config = dict(
    n_layer=13,
    n_head=5,
    head_dim=32,
    norm='rmsnorm',
    qk_norm=False,
    init='normal',
    init_std_o=0.0658,
    optimizer='soap_variant',
    weight_decay=0.0,
    schedule='wsd',
    decay_fraction=1.0,
    seq_len=1024,
    dataset='wikipedia_en',
)
Each number is 128 + 24 x the weight over its row's rms, rounded and kept within 0 to 255. Layers, rows and columns count from 0. The size above them is the row's rms in percent of the matrix's.

# layer 8 MLP gate, 448x160, rms 0.0755, rows 418-432, columns 0-159
size [105 105  99  98 104 106  94  98 104  98 109 106 101  93 104]
[[135 104 103 106 126 124 162 139 152 120 135 127 124 130 104 144 148  98 130 167 141  90 108 164 125 134 113 118  96 150  92 169 100 148 152 132 134 120  77 152 106 114 127 103 143 178  74 128 110 127 113 130 124 105 162 146 106 100 120 151 128  81 161 146 136 134  95 129 118 130  96 147 132  93 140 140 159 146 163 177 136  96 126 154 138 137 109 108 161  72 148 126 138 103 137 138 138 106 104 153  84  74 126 125 131 158 114 120  94 159 163 130 118  85 151 155 131 174  81 150 149  86 158 125 129 115 146 137  94 109 127 137 137 164 153 141  97 128 143 156 129 148 113 154 139 118  99 129  73 127 136 104 146 132 116 116 104 129  88 170]
 [130 159 154  91 112 185 103 115 132 155 125  83 127 152 124 143 120 148 149  81 145 148 123 130 117 152 124 186 133 101 124 101 152 132 136 144 153 136 120  91 146 186 165 160 177 116 149 133 153 111 113 107  92  82 112 126 141 124 139 129 173 146 101 151 135 114 115 164 130 138 117 112 135 119 152 121 110 125 105  98 117  77 108 124 133 102 155 108 168  79 110 122 132 132  82 141 145 161 148 110 107 138 137 162 123 144 143 179 161 135 126 129 131 119 138 111 133 121 158 144 151 111 187  70 139  89 139 135 124  85 115 152 124 113 139 134 119 132  90 122 158 105 111  89 157 119 141 129  99 109 105 119 105 109  89 139 125  92 137 112]
 [125 105  92 164 140 178 129 163 130 131 135 123 110 158 119 133 106 134 181 157  90 117 104 120 112 116  81 128 159 113 130  89 138  73 109 134 175 131 156 123 120 201 163 114 168 107 147 159 122 160 117 133  95 141 133 139 157 119  98 145 137  84 134 142  88 121  83 127 129 120 142 173 135 151 115 123 123 109 157  86 116 118 129 108 130 120 159  82 125 122  97 129  86 106 152  92 136 104 109 149 117 163  97 134 105 101  94 101 112 139 156 118 137 152 105 135 126 118 101 126 133 117 166 150 109 163 142  96 146 132 122  71 124 148 131 158 135 110  96 120 116 125 153 167 117 138 117 101 131 139 124 156 106 146 118 126 157 135 104  90]
 [134  94 119 115 151 128 105 181 134 129 141 149  91 116 119 140  70 113 101 121 169 104 138 112 107 141 124 156 129 101 113 139 133 154 138 122 111 137  99 132 104 150 137 112 103  99 103 187 180 105 125  98 156 103 120 137 129 117 113 111 147 124 150 126 123  75 123 115 140 111 140  85 153 128 142 118 158 102  94 105 103 102 129 103 159 109  65  91 165  71 117 102 114 118 129 101 151 143  99 130 108 124 141 104 116 146 137 139 116 141 119 124 131 120 121 120  89  65 104  92 116 114 132 136 114  87 147 110 162 136 131 129 108  89 149 137 173 151 108  72 150 170 155 159 132 125 124 118 124  88 107 129 130 110 113 147 137 120 175 156]
 [ 95 150 115 150  77 144 145 147 169 137 125 156 131 144 173 139 152 136 118 127 133 133 125  94 158  80 119 139 104  77 106 113  84 156  92 111 129 146 139 138 179  77 137  85 134 146 112 122 101  77 139 144 178 113 148 103 150 148  98 153 108 139 122 114  82 114 120 134 140 121 123 124 108 145 120 149 111 139 153 107 142 121  92 136 171  92 136  87  85 152  96 173 123 104 177 130 135  81 126 139 130 178 113 107 121 127  94 109 107 154 183 126 152 131 113 110 147 130 139 164 141 136  87 149 148 152 133 142 123 150 121 104 125 137 115 130 116 125 129 117 108 110  89 150 107 135 125 131 133 131 153 132 110 163 153 101  85 125 114 109]
 [106 163 138 131 169 148 146 105 134 175 112  97 126 107 119 152 151 115 160  72 119 118 176 168 175 164 161 131 118 152 135 150 139 145 154 122 118 183 160 186 113 139 135 130 124 129  89 126 132 132 122  94  87 139 135 102 144 148 162 154 128 144  85 140  99 119 122 100 130 104 136 117 170 108  75 153 117 113 122 153  98 128 139 158 165 129 133 161  71 123 126 123  92  99  96 112  85  90 119 145 142 156 169 127 127 144 121  78 144 129 141 134  64 121  78 160 176 148 131 136 136 126 105 125 152 138 110 126 151 133 138 123 119 122 147 137 105 104 119 131 131 123 134 100 148 141 155  95 139 126 117 128 131 109 117 126 124 135 144 111]
 [ 92 113 105 130 160 107 155 135  82 127 146  81  96 116 117 150 114 135  96 125 134 142 110 139 171 126 180 146 158 107 150 161 179 137 131 132 139  78  99  75 135 169 147 126  88 156 125 126  90 155 156 111 122 136 128 120 131 122 124 183 115 139 137 137  99 142 120 150 136 129  95 126 120 134 105 143 143 130  87 116 109 137 128 103 133 144 202 115 160 113 127 137 136  93 105 116  91 137 156 113 129 120 134 139 129 112 101  97 125 166 113 121 177  75 172 110 145 127 102 121 108 150 114  97 167 153 140  98 104 144 153 114 163 148 110 140 125 154 136 108 123 112 157 100 128  91 103 128 143 143 109 108 156 132 123 100 182 105 112 115]
 [ 93 106 156 151 151 151 118 110 140 130 153 101  88 118  99  82 108 152 118 196 149 163 197  88 126 123  99 180 150 112 104  81 125 138 139 118 149  85 135 124  87 101 162 146 157 138 119 155 115 163 109 172 160 114 131 146 111 115 103 131 118 161 103 143 147  93 112 116 147 167  71 113 156 162 123 128 112 101  95 109 140 154 148 153 127 119 147 147 123 178 129 120 126 154 120 161 112 146 119 145 150 162 113 108 121 134 163 112 158 131 101 130 128 125 153 129 115 108 115 147 106 117 151 139 113 105  72 102 140 110 130 127 107 155 159 150 138 143 107 125 126  76  95 145 135 120 152 131 156 123 122 131 140 143 116 142 159 135 136 130]
 [ 95 101 158 131 124 111 115 123 132 167 109 198 111 115 106 161 139  95 175 123 137 104 106 137 129 111 126 123  98 118 143  99 165  95 117 159 140 142 122 163 144 170 124 130 124 166 111 118 117  88 102 128 134 130 123 138  99 113 142  94 133 140  98  91 126 102  88 126 120 143 103 155 156 177 128 127 162 131 112 154 115 148  81 152 127 142 123 117  63 100  81 135 124 156  93 152 102 112 127  66 118 152 115 153 107 148 175  90 140 176 121 157 133 105  90 139 110 124 143 141 146 124 144 128 137 146 124  93 150 111 106  95 141 165 110 144 103 114 111 134 110 129 153 109 104 149 124 117 131 113  78 129 113 146  97 124 101 155 148 111]
 [133 125  85 126 102  92 188 165 141 153 120 144  99 106 123 124 107 106 116 147  98 142 108 147 128 118 112 122 117  87 129 186 124 106 100 112 119 163 178 105 106 140 142 109  99  96 121 117 122 100 115 125 134 118 158 205 172 116 130 133 118 130 121 132 167 119  77 108 106 126 142 151 163 162 120 124 166 119 119 141 113 141 133 152 125 141 132 137 111 121  68 134 126 112 140 130 115 112 141 103 109 115 115 129 130 109 150  92  94 125  84 157 119 112 130 153  88 136 118 117 109 156 123 101 134 122 127 109 153 138 155 134 142 155 109 127 112 113  79 139 129  96  87 125 183  96 134 180 137 106 124 148 125 152 108 117  84  64 127 107]
 [131 166  87 106 192 117 163  99  74 112 122 119 112 107 118 111  76 137 162 147  88 154 161 116 139 104 133  97 115 111 190 114 166 158  92 127  86 136 133 107 102 165 137 174 129 117 142 137 110 139 162 133 125 131 147 124 123 159 153 139 105 157 121 103 143 153 108 162 155 120 145 132 168 103 148 146 148  91 110 140 145 141  94 151 117 146 128 146 131 137 165 167  99 111 114 141 157 123 120 129 131 138  72 127 142 183 155 122  93 128 161 123 109 118 121 158 111 145 173 140 123 117 116 134 103 109 130 126 132 120 121 136  97 117 109 105 139 124 150 135  81 128  99 105  85 133 146 152 132 126 127 150 130 124 107 126 192 130 145  95]
 [101 122 119 131 120 123 163 106 124  89  96 139 128 133 145 109 137 110 191 143 148 120 173  88 127 110 145 119 168 118  87 159 160 172 118 143 128 146  90 150 149 148 120 116 106 122 108 109 121 103 136 110 113  91 130 104 142 116 112 121 128 130 134 134 141 113 137 166 128 163 161 157 138 164 141 113  53 144 127 121 148 185 140 122 145  93  93 100 121 113 145 117 146 125  81 154 125 104 111 140 139  72 125 152 132 107 104 113 104 125 130 153  83 133 114 109 126 122 129 132 169 128 143 142 126  91 162 100 101  74 110 130 140 149 159 128 156 129 125 138 155 114  71 103 149 147 113 108 137 109 140 188 131 170 168 134 109 107 137 130]
 [112 108 137 156 145 124 163 136 127 112 139 163  84 155 147 150 113  90  99 129 129 125 156 123 125 142 113  77 160 133 137  67 147 105  98 116 135 112 142 145  98 108  96 147 174 137  92 165 173 175 112  87 143  58 117 145 135  91 113 146 146 121 121 168  95 125 148 122 131 134 127 153 166 106 130 139 122  92 124 104 131 144 126 160  73 154 159  91 153 152 132 145 104 114 146 126 103 163 137 126 112  88  99 121 110 116 115 169 128 133 126  97 154 139 121 135 139 135  94 171  96 119 126 190 125 142 120 135 161  95 169 107  88 143 158 101 103 140 147 117 130 101 154 132 111 119 125 152 151 117 127 149 135 134 156 126 128 115 128 131]
 [112 144 122 122 148 124 176 138  66 118 120  78 145  94 138  90 144 115 100 113 145 145 171  90 200 124 122 152 129 102 100 114 104 141 129 107 140 114  98 109 141 134 161 119  87 132 133 105  73  88 127 160 134 147 107 129 106 150 168 139 109 108 132  99 157 111 141 209 125 175 131 144 112 121 132 144 109 114 128  89 120 129 155 104 172  96 155 122 145 143 134 158 107 153 129 144 130 122 135 117 110 138 154 130 118 142 143  53 120 107  78 137 144 111 142 153 146 130 145 136 137 124 123 118 161 136 120 101 126 118 128 127 133 131 107 131 122 143 107  78 139 171 144 147 102 122 114 114 124 171 122 125  84 142 146 116 162 109 123 112]
 [148 146 142 136 135 127 131 158 102 141 147 158 104 140 120 156 142 125 147 116 119 135 133 118  76 129 135 119 166 107 130  87  95 125 181 130 134 121 103 140 171 155 166 104 156 131 115 120 140 133 126 119 145 111 128 135 118  88 150 120 183 139 130 173 121 115 111 116 139  96 114 131 137 128 143 119 158 141 152 133 107 126 120 110 108 131  96 150 147 126 161 136 100 136 152 112 108 193 101 113 128 148  93 126 108 107 146 160  93 126  63 140 112 169 133 126 161  96 143 186 130  68 172 118 174 131 170 142 135  88 135 106 132 101 133  98 135 128 117 159 125 123 164 190  71 115 155 113 117 132 150  98 134  92 137 133 123 117 115 110]]
# layer 8 MLP up, 448x160, rms 0.076, rows 418-431, columns 0-159
size [ 97 105 106 105  97 100 106  94 101  95 100  96 103  96]
[[116 122 103  78 156  75 142  96 100 137 157 159 113 160 158  83  86 156 133  92 118  80 147 107 134 143 107 122 148 164  94 154 133 144 106 103 156 138 132 154  90 141 124 104 157 107 143 172 133 184 181 119 123 152 117 150  84 105  90 111 138 130 167 138 142 132 134 150 162 132 126 124 122 131 139 168 135 127 115 125 133 150 163 134 119 168 137 125 101 130 105 104  85 119 151 126 174 133 119 148  82 156 126 126 143 190 145 127 139 108 114 118 127 121 147 135 148 128 142  85 140 146 116  81 142 109 121 138 151  96 113 148 122 161 147 152 117 151 121 132 154  96 141 112  81 152 137 130  99 154 167 112 118 119  93 149 129 130 124 137]
 [ 88 105  78  87 128 116 129 144 149 117 123 163 149 171 161 130 171 137 141 112 113 143 174  98 110 142 204 107 134 124 104 137 148 151 129 135 131 141 168 125 150 140 171 136 113 145 158 139 125 117  88 152  87 150 112 115 110 137 133 142 133 140 152 141 107 123 100 136 131 191 121 120  96 175 127 130 164 107 130 144 123 152  98 139 127 120 107 162 136 108 160 100 112  89 104 109 158 126 133 141  87 163 106 114 164 157 134 127 138 139 108 133 125 129  91 203 148 133 112 131 117 124 139  91 166 153 164 151 130 126  76 118 122 140  96 139  92 125 118 163 170 152 133 119  99  92 124 145 118 109 144 108 135 130 145 109 129 151 115 123]
 [124 129 114 133 152 164 169 147 126 127 137 145 120 147 100 157 121 150  98 150 159 106 146 121 126 144 107 140 150 127  95 153 140 148 172 123 165 124 140 102 117  89 125 112 157 123 124 141 150 168  92 139 144 133 146 135 116 122 154 145 108 110 141 127 129 163 106 110 137 153 135 124 101 166 151 175 155 103 131  98  87 179 138 133 135 106 174 148 112 122 143 121  83 143 130 116 137 130 134 120 118 127 124 121  70 128 152 127  80 153 132 112 148 153  74 184 110 101 115 142 160 145 173 106 153 164 125  84 143 133 107  89 126 152  68 126 105  90 157  74 168 158 146 139 144 115 141 109 145 138 108 139 109  98 127 111 170 133 137 107]
 [125 155 166 140 102 143 135  90 114 148 141  97 143  87 155 106 154 171 109 151 103 120 121  87 131 139 100  96 133 141 106 111 113 100  97 159 104 138 158 151 116 145 143 164 143 146 110 127 107 120  93 154 142 137 155 100 141  99 126 123 116 125 104 132  93 148 167  68 129 148 150  72 140 115 103 152 171 110 119 169 142 174 106 120 125 137 147 106 140 111 124 123 151  82 146  93 113 127 121 164 102 145 100 125 124 108 109 117 124 124 133 172 116 146 148 134 105 138 135 122 147 111 146 183 108  92 152 165 147 122 128 102 141 130 121  99 103 173 109 185 115 111  89 105 104  89 104 132 131  86 112 132 108 150 123 113  96 144 170 131]
 [114 151 182 180 144 117 150 118 106 119 142 140 123 124 157 129 139  87 144 121 122 117 120 107 105 147  83 125 154  94 136 151 153  98 173  89  97 111 146  90 149 134 119  86 113 121  64 128 136 149 117 134 137  68 106 104  87 135 137 161 108 129 106 143 120 146 167 114 138 119 100 120 137 156  89 141 201 121 143 159 132 128 129 112 134 120 113  71 125  81 135 116 143  84  89 127  95 131 134 124 119 141  95 128 137 138 108  99 148 113 136 161 110 101 101 143 164 101 150 120 130 106 157 124 106 134  95 142 146 112 131 125 146 150 103 159 153 134 114 127 100 108  99  94 151 160 156 132 120 121 121  95 105 124 172 123 173 127 143 124]
 [155  83 154 110 108 107 150 136 144 129 144 142 132 105 124 102 138 125 153 137 129 125 143 163 105 122 121 154 149 104 148 143 124 142 113 112 142  94 159  89 106 144 157 122 141 129  93 139 121 113 137 118 106 133 169 110 126  88  92 130 151 115 139  83 132 111 137 136 131 106 128 106 125 162 125 122 116 137 149 123 114 128  94 131 152 124 133  98 164 155 123 128 160 124 117 137 174 141 163 124 115 126  80  88  74 141 117 118  80 177 157  94 170 119 159 105 120 147  92 151 111 104  82 120 116 115 164 145 170 117 158 141 128 154 106 157 108 162 195 166  92  95 112 175  86 119 108 124 101 139  84 130 138 135 163 144 101 125 156 109]
 [137 127 129 150 146 117  82 135 117 167 130  61 105 125 143  86 139 122 135 129 116 112 156 107 121 125 155  90 140 117 172 124 139 128 105 131 139 145 129 132 161 168 108 116 108 144 172 117 137 159 140 111  74 106 128  81 167 116 126 145  86 174 161 187 123 118 114 112  85 148 118 168  96 152 104 137 162 113  84 168 160 128 132 142 124 121 129 116 121 150 125 137 133 121 110 141  92 120 115 109 130 136 170 120 142 106 113  99 114 113  96 111 143 107 144 139 129 136 137 103  68 204 133 153 146 163 165 107 109 149 128 143 116 147 122  96 131 118 137 113 122 120 164 121 141 142  94 145 128 162 124 136 128 157  90 164 158 110 135 140]
 [ 88 110 139 135 106 135 100 129 160 137 120 143 176 115 113 100 104 170 100 145 148 149 146 126 141 156 114 144 131 112  97 102 163 102 166 141 132 162  94 166 112 110 121 148 121 142 125 109 186 142  93 130 159  94 112 157 157 143  86 148 120 124 161 165 106 135 126 162 149 151 119 103 139 142 144 133 101 107  99 158 100 121 140 170 145  82 183 111 110 163 136 144 126 131  79 146 149 124 133  98 122 130 126 134 147  97 162 115 145 107 134 164 138 141 113 136 113 111 138  84 107 194 116 104 129 175  65 101 124 122 113 106  97 140 155 120 120 180 117 117 151  96  95 130 127 144 133 121 127 114 149 120 161 131 132 145 140 149 117 143]
 [166 112 109 155  79 150 146  94 150 108 104 107 132 137  97 181 115 151 123 137 163 148 172 118 120 123 138 129 152 123 103 166 127 155 181 103 116 108 173 185  71 113 102 104 130  85 115 130 153 153 103 139 140 159 148  93 138 141 107 121 128 157 151 136 108 154 138  95 156 159 109 104 132 105 115 120 120 121 120 106  97 125 154 127 148 157 144 175 137 147 106 121 120 102 140 113  96 142 155 151  91 128 125 107 112 127 123 109 124 108  92 163 133 151 128 150 134 121  93 106 104  95 135 146 159 148  98 176 108 158 113 167 116 105 159 123 148 139 158 104 153 133 117 153 124 160 146 123  99 149 121 176 118 143  99 115 146 170 130 148]
 [102 165 152 157 100 133 144 149 125 171 132 126 145 168 198 135 195 132 138 147 142  96 135 136 144 115 117 114 137 117 165 133 140 165 155 123 143 109 125  82 134 130 115 145  80 122  99 134 139 146 154  77 100 116  86 123 168 102 138 115 161 126 121 126 120 180 105 160 141 141  87 109 126 174 120 130 114 153 142 124  91 123 171 115 125 172  98 117 130 144 116 125 149 112 122 135 126 162  92 157 134 108 128 134 102 118 131 126 131 130 160 138 146 132 120 116 132 174 118 133 152 133 184 150 109 109  86  99 158 119 143  88 132 138 141 130 123 122 129 150 168 102 142 131 104 160 146 110 109 133 126  68 125  85 177 121 112 121 137 140]
 [181 144 112 100  74 111 154 122 101 124 123  86 106 134 112 166 197 117 116 166 138 132 132 137 138 134 154 126 141 143 121 153 111 122  83 102 151 120 135 110 137 157  97  97 129  96 102 122 136 111  96 144 115 172 134 111 146 132  95 129 123  97 102 114 152 163 134 128 135 121 124 133 124 123  90 145 141 141 140 172 167 140 173 126 133 158  87 155 138  97 150 137 148 138  91 100 190 162  86 103 134  79 157 124 107 134 129 145 122 155 102 108 143 108 154 126 135 117 153 142 117 143  81  74 134 144 140 137 119 141  65 125 151 145 106 136  84 138 145 168 119 141  93 102 132 103 135 142 122  96 112 111 117 117 145 126 155 148 124 142]
 [152 115 141 137 142 145 148 128 131 119 111 131 162 113  93 107 145 144 135 182 110 130 138 129 170 111 188 176 138 153 137  83  97 109 146  74 150 120 119 133 162 120  82 136 179 123 108 112 140 129 138  97 109 130 161 153 160  97  88 145 143 120 147 130 105 183 135  96 115 152 106 115 101 144 107 133 147  97 129 124 124 111 119 162 118 123 149 137 115 144  90 125 121 136 111 135 119 115 102  84 129 141 109  88 133 165  95 174 132 129 129 144 134  85 160 116 106 177 131 147 120 135  98 100 146 188  87 154  94  81 131 132 153 140 132 117 132 146 132 142 112 158 137 154 141 128 160 131  95 101 161 155 139 137 122 147 127 161 112  92]
 [ 91  99 112 127 157 132 116 160 102 101 132  89 135 121 134 131 148 110 106 120 168 154 146 102 123 103 111  79 116 125 115 155 117 123 109  87 124 102 152 127 132 116 154  97 142 127 120 134 159 153 144 167 105 168  72 145 110 162 133 106  87 131 127 129 128 144 139 164 155 163 133 116 138 112 107 121 170 164  92 145 138 133 101 138 110 135 119  86 125 170 134  89 142 144 193 111 118 142 126 114 138 145 119 118 193 113 123 168 106 142 136  94 135 117  90 109  66 139  91 104 115 128 119 112  88 145 157 137 163 142 159 107 124 141 130 124 174  98 161 143 132 123 100  97  92 124 147 158 154 118 127 114 162 146 128  95 128 119 164 116]
 [137 122 104 118  56 140 124 117 159  72  95  66 128 143 115 183 151 125 122  97  95  95 117 114 148 132 116 127 114 133 132 171 110 100 129 122 130 125 137 159 111 125 129 134 136 133 133 136 138  71  85  99 143 150 139 126 102 107 137 154 132 118 140 141 156 159 133 132 148 116  58 141 102  74 105 113 123 144 135 153 101 183 123 134 114 122 122 124 111 154 152 128 129 144 104 121 154 134 149 142 127 159 125  91 159 107  86 135 107 107 133 158  94 141  84 154 137 160 137 159 112 143 137 138  95 154 113 142 161 128 141 101 138 132 145 131 116 102 144 158 163 158 127  97 146 173 138 127 168 144 140 106 145 121  90 103  99 131 179 121]]
# layer 8 MLP down (transposed), 448x160, rms 0.0758, rows 418-431, columns 0-159
size [101 100 104 101 105 105  95 104 102  99  99 100 102  97]
[[153 113 148 173 104 105 161 111  88 146 118  77 131 143 100 110 129  98  65 118 130 122 108  99 153 143 124 150 125 123 116  97 137 140 111 150  98 115  95  98 130 184  85 111 104  91 111 121 136 142 132 177 104 158 143  99 158 116 169 132 147 135 100 142  85 108 139  97 127 113 142 113 141 150 115 112 139  86 140 116  96 115 128 117  85 101 169 131 135 128 100 126 124 161 102 114  96 133 129 106 162 119 122 142 138  87 116  72 127 127 145 107 132 161 120 131 118 143 171 104 181 146  97 103 120 146 129 135 123 116 140 116 180  88 111 140 124 123 141 110 148 138 100 137 108 129 157 124 138 141 149 189  78 124 112 123 162 149 130 130]
 [150 147  63 153 114 114 168 143 142 130 153 133 116 110 131 144 133  96 155 121 132 140 154 114 129  83 150 141 116 108 117 129 140 102 122 122  93 165 144 163 135 128 136 149 179 145 128 135 110 102 104 149 122 102 127 140  93 135 131 104 104 114 155 123 138 160  99 121 152 126 100 144 150 139 139  90 140 161  99 143 120  97 127  77 153  98 109 171 102 129 152 137 113 140 123 111 156  64 112 145 122 116 132 109 149 138 105 180  81 155 142 105 102 111 179 163 122 129 111 138 148 160 119 161 131 116 167  85 155 152  88  97 134 152  94 163 112 125  97 130 143 151 148 112 155 146 102 168 135 121  91 157 112 127 102 136 171 158 129 108]
 [107 188 161 132 121 123 117 186 107  94 124 119 162 132  83 153 132 119 140  60 124 150  97 117  84 117 138 144  99 108 156 152 137 122 115 105  99 132 132 148 125 100 141 126  97 162 172 124 138  83 140 133 123 167 141 125  94 169 121 101  68 127 155 130 136 136 157 122 118  90 114 139 115  98 112 124 151 147 111 137 143 160 100 120  95 112 137  96  99 144 101 150 107 141 125 137 115 129 111 144 143 145 117 159 114 139 109 156 126  98 117 144  94 108 152 142 115 164 131 127 113 104 128 165 151 136 152 128 156 147 109 130  61 127 179 121 120 153 111 135 112 115  90 139  87  97 121 105  85 165 100 151 109 142 135 135 102 145 119  97]
 [115 165  79 103  99 102 125 153 128 166  82 146 121 102 121 117 145  89 134 110 124 148 104 151 121 115 154 146 120 166  97 102 122 168 119  90 113 133 108 105 138 126 124 118 135 147 140 161 138  77 112  86  87 151 116 127  78 167 135 135  87 154 121 113 132 167 108 152 147 125  96 159 108 100 103 123  95 158 117 139  68 135 120 117 139 120 117 112 138 101 153 175  69 113 101 135 116 147 118  75 121 113 133 120 131 140 171 119  96 114 160 139 135 155 107  86 125 111 108 128 141 132 145 135 162 128 106 168 162 187 152 141 103 154 114 121 129 137 112 127 111 128 121 132 111 116 149 131 129 109 147 135 176 125 159 110  91 101 117 146]
 [153 104 144 168 104 106 166  85 117 151 124 100 133 138 131 144  99 140 106 174  96 121 138 140  89 116 132 118  81 123  94 138 142  94 104 104 148 111 111 142 132 150 140 131 142 128 144 136 134 167 116  63 101 140 135 110  90 131 160  85 127 111  66 160 165 132 122 105 134 154 157 118 148 137 101 136 186 147  85 106 162 136 130  85 104  92 164 143 167 158  95 138 154 143 159 148 126 107 136 130 129 135 148 141 119  85 161 115  85 105 120 115 116 136 168 132 140 153 136 139 144 130 139  69  79 125 107 129 157 125 104 127 161 105 131 132 144 146 151 101 119 118 128 131 146 144 108 103 133 126 152 169 157 131 127 140 152 131 104 150]
 [168 154 134 111 133  98 156 127 116 163 110 131 112 120 100 150  92  75 144 104  99 125 142 135 121 114 137 155  84 146 112 115 127 123 124 117 138 102 143 141  96 142 137  99 141 135  85 129 126  76 120  85 165 137 173  72 119 156 144 147 139 121 107 119 133 138 135 103 126 165 100 151 158 102  81 140 145 144 160 144 150 133 135 132 156 102 145 129  94 113 167 160 101 167  91  92 127 128 135 176 134 119 134 113 147 154 116  72 146 182 139 147 155 140 161 179 143 158 119 139 173 124 137 153 155 143 133 139 147 113 133 137 144 158  67 150 105 118 107 136 109 130 144 102 110 130 113 124 100  87 142 145 124 138 159 146 119  99 129 102]
 [134 127 115 117 122 143 160 157 103 117 130 127 119 139 134 174 109 141 128 108 148 171 127 111 181 145 149  83 107 125  91 126 116 106 128  70 154 121 140 114 126 164 173 143 142 132 145 135  78 109 186 114 140 156 110 135 127 138 125 128 187 143 159 109 117 144 110 144  98 125  74 141 112 124 128 118 186 100 170 130 135 134 103 121 149 107 115  90 174  81 139 140 119 116 118  89 128 128 122 105 146 144 157 133 157 134 125 120 100 124 141 102 131 140  92 136 128 133 123 148 133 107 136 158  85 107 109 132 132 128 135  99 137 118 157 156 149  86 132  74 159 103 134 138 139 106 158 136 108  68 143 117 117  97 146 172 149 160 130  87]
 [159 142 131  88 120 121 120 161 142 120 132 176 159 155 137 144 140 170 117 109 109 117 157 139 133 135 121 134 124 136 116 152 110  95 124 156 118 137  92 154 129 135 112 120 106 128  73 148 153 126 109 133  95  88 126 129 126 138 149 130 116 123 178 120 116 152 168 155 154 115 134  87 120 157  95 119 102 125 133 154 114 111  95  90  93  79 134  88 115 139 157 155  95 121 145 142 163 108 132 101 114 106 129 168 149  99 123 161 137 102 153 201 120 135 140 129 121 165 118  82 136 169  92 133 140 155  93  77 113 147 111 101 127  77 136 108  86 168 138 140 117 123 132 132 129 137 121  73 103 119 150 104 138 117  97 143 138 156 155 149]
 [ 83 140 168 114 143 144 156 113 123 143 109 164 103 146 131  93 144  92 168 111 142 119 124 177 118 141 140 113  77 123 116 149 105  80  95 127 133 138 150 150 166 132 140 129  88 161 104 154 117 102  98 140 131  92 113 121  98 126  81 111 161 135 130 121 139 114 109 130 118 104 116 120 154 110 144  86 140 133 161 102 162 159 124  62 147 119  78  98 148 101 133 185 121 165  83 153 117 137 140 156 128 108  91 123 118 163 166 108 163 156 140 146 132 110 115 126 167 119 120 141 121  97 135 128 135 103 105 173 139 133 126 125  98 103 118 119 172 115 131 105 128 132 129 142 147 136 114 118 130 123  98 174 141 147 101  92  93 148 149 109]
 [151 146 134 121 115 135 122 103 149 121  73 122 117 165 147 114 144 144 110 155 128 111 142 125 133 139 108 143 160 150 141 134 127 120 172 116 143 135 110  97 117 101 133 105  57 124 140  74 102 140 117  92 154 136 129 141 136 107 122 128 133  82 147 157  78 113 122 123 117 118 128  90 160  96 119  80 125 118 169 121 126 130 144 129  75 149  80 167 106 171 103 131 152  91 142 110 118 127 127 124 131 139 111 154 154 118 173 104 100 140 113 171  93 108 105 105 138 126 123 119 120 159 134 104 109 116 131 147 155 101 131 109  93 140 147 138 104 131  98 144 167 109  96 183 132 113 169 162 117 125 132 141 119 116 112 110  80  75  89 164]
 [143 114 116 118 142 107 126 124 124 113 113  98 143 121 101 115 128 125  78  93 157 125 104 122 146 137 152 162 120 185 134 130 104 151 100 188 141 127 149 111 154 101 117 106 135 107  67 114 152 123  76 122  73 119 149 126 148  92  89 120 129 110 136 159 108 136 150 132  91 108 135  88 120 141  56 131 130 134 128 150 103  82 148  90 148 121  77 126 142 100 101 109 159 130 141 156 126 156 168  86 119  99 119  78 112 105 153 140 141 148 103 127 159 135 134  89 127 131  88 126 128 158 132 130 143 125 140 101 111 131 142 152 112 138 112 138 117 151 123 156 118 135 111 122 158 154 124 105  69 130 166 111 148 132 149 179 131 132 116 124]
 [143 133 133 169 134 149 143 123 156 127 130 124 136 146 150 162 112 131  94 143 170 141 123 115 158 126 149 110 134 125 132 111  83 131 116 103 119 178 114 133 122 135 117 142  73 111  88  92  92 110 184 147 116 141  89 136 124 113 148 110 131 100 127 106 155 148 148  97 128 134 124 119 130  63 113 149 140 153 127 114 157 119 110 117 159 148 144 136  91 133 142 155 149 141 112 139 102 139 149 112 140 166 106 124 157 177 131 131 147  85 144 125 126 152 143 149 133 193 131 124  96 121 131 105 149  83 109 113 187 180 107 138 126 112 138 111 134 121 119 115  98 148 117 136  82 133 123  73 141 136 161 134  89 165 112  79 111  78 159 141]
 [155 151 113 121 145 145 168 148 124 135 101  96 105 108 126 155 123 174  96 134 152 125 133 151 120 138 119 162 143  98  96 141 115  95  92 159 132 122 135 178 152 152 112 121  71 139 120 101 130  84 146  56  85 106 174 121 134 125 139 108 120 127 115 150  91 158 111 158 128 129  85 100  89 171 105 147  92 148 125 149 103 114 129 118 170 118 143 155 109 129 131 113 129 170 126 133 152 142 157 123 134 120 137  98 120  99 139 152 125 151 126 140 136 169  91 130 122 138 108 104 100 138 147 134 138  91 130 108 133 158  99  90 116 147 128 139 124 173 112 118 119 116 135  94 175  93  70 128 117 124 113 163  97 109 118 122 158  98 131  92]
 [119 122 119 113 159 108 133 150 163 168 136 101 111  96 133 118 143 107 136 104 112 118 141 104 116 135 105  86  52 119 145  99 101 104 131 135 157 136 118  86 125 116 124 143 119 106 111  98 130 191  84 107 106 126 193 126  98 111 149 134 108 130 166 158 131  93 143 136 143 172 121 126 117 132 116 109 103 115 137 146  97 124 105  91 144 148 129 107 124 126 106 137  97 198 157 152 136 129 130 146 123 117 180 145 112 149 147 137 149 134 175 128 104 109 120 115 114 102 115 137 145 175 134 141 107 125 118 121 151 139 175 135 155 116 117  61  81 142 120 105 142 121 147 116  95  89 131 130 125 157 151 127 128 120  95 140 123 155 167  94]]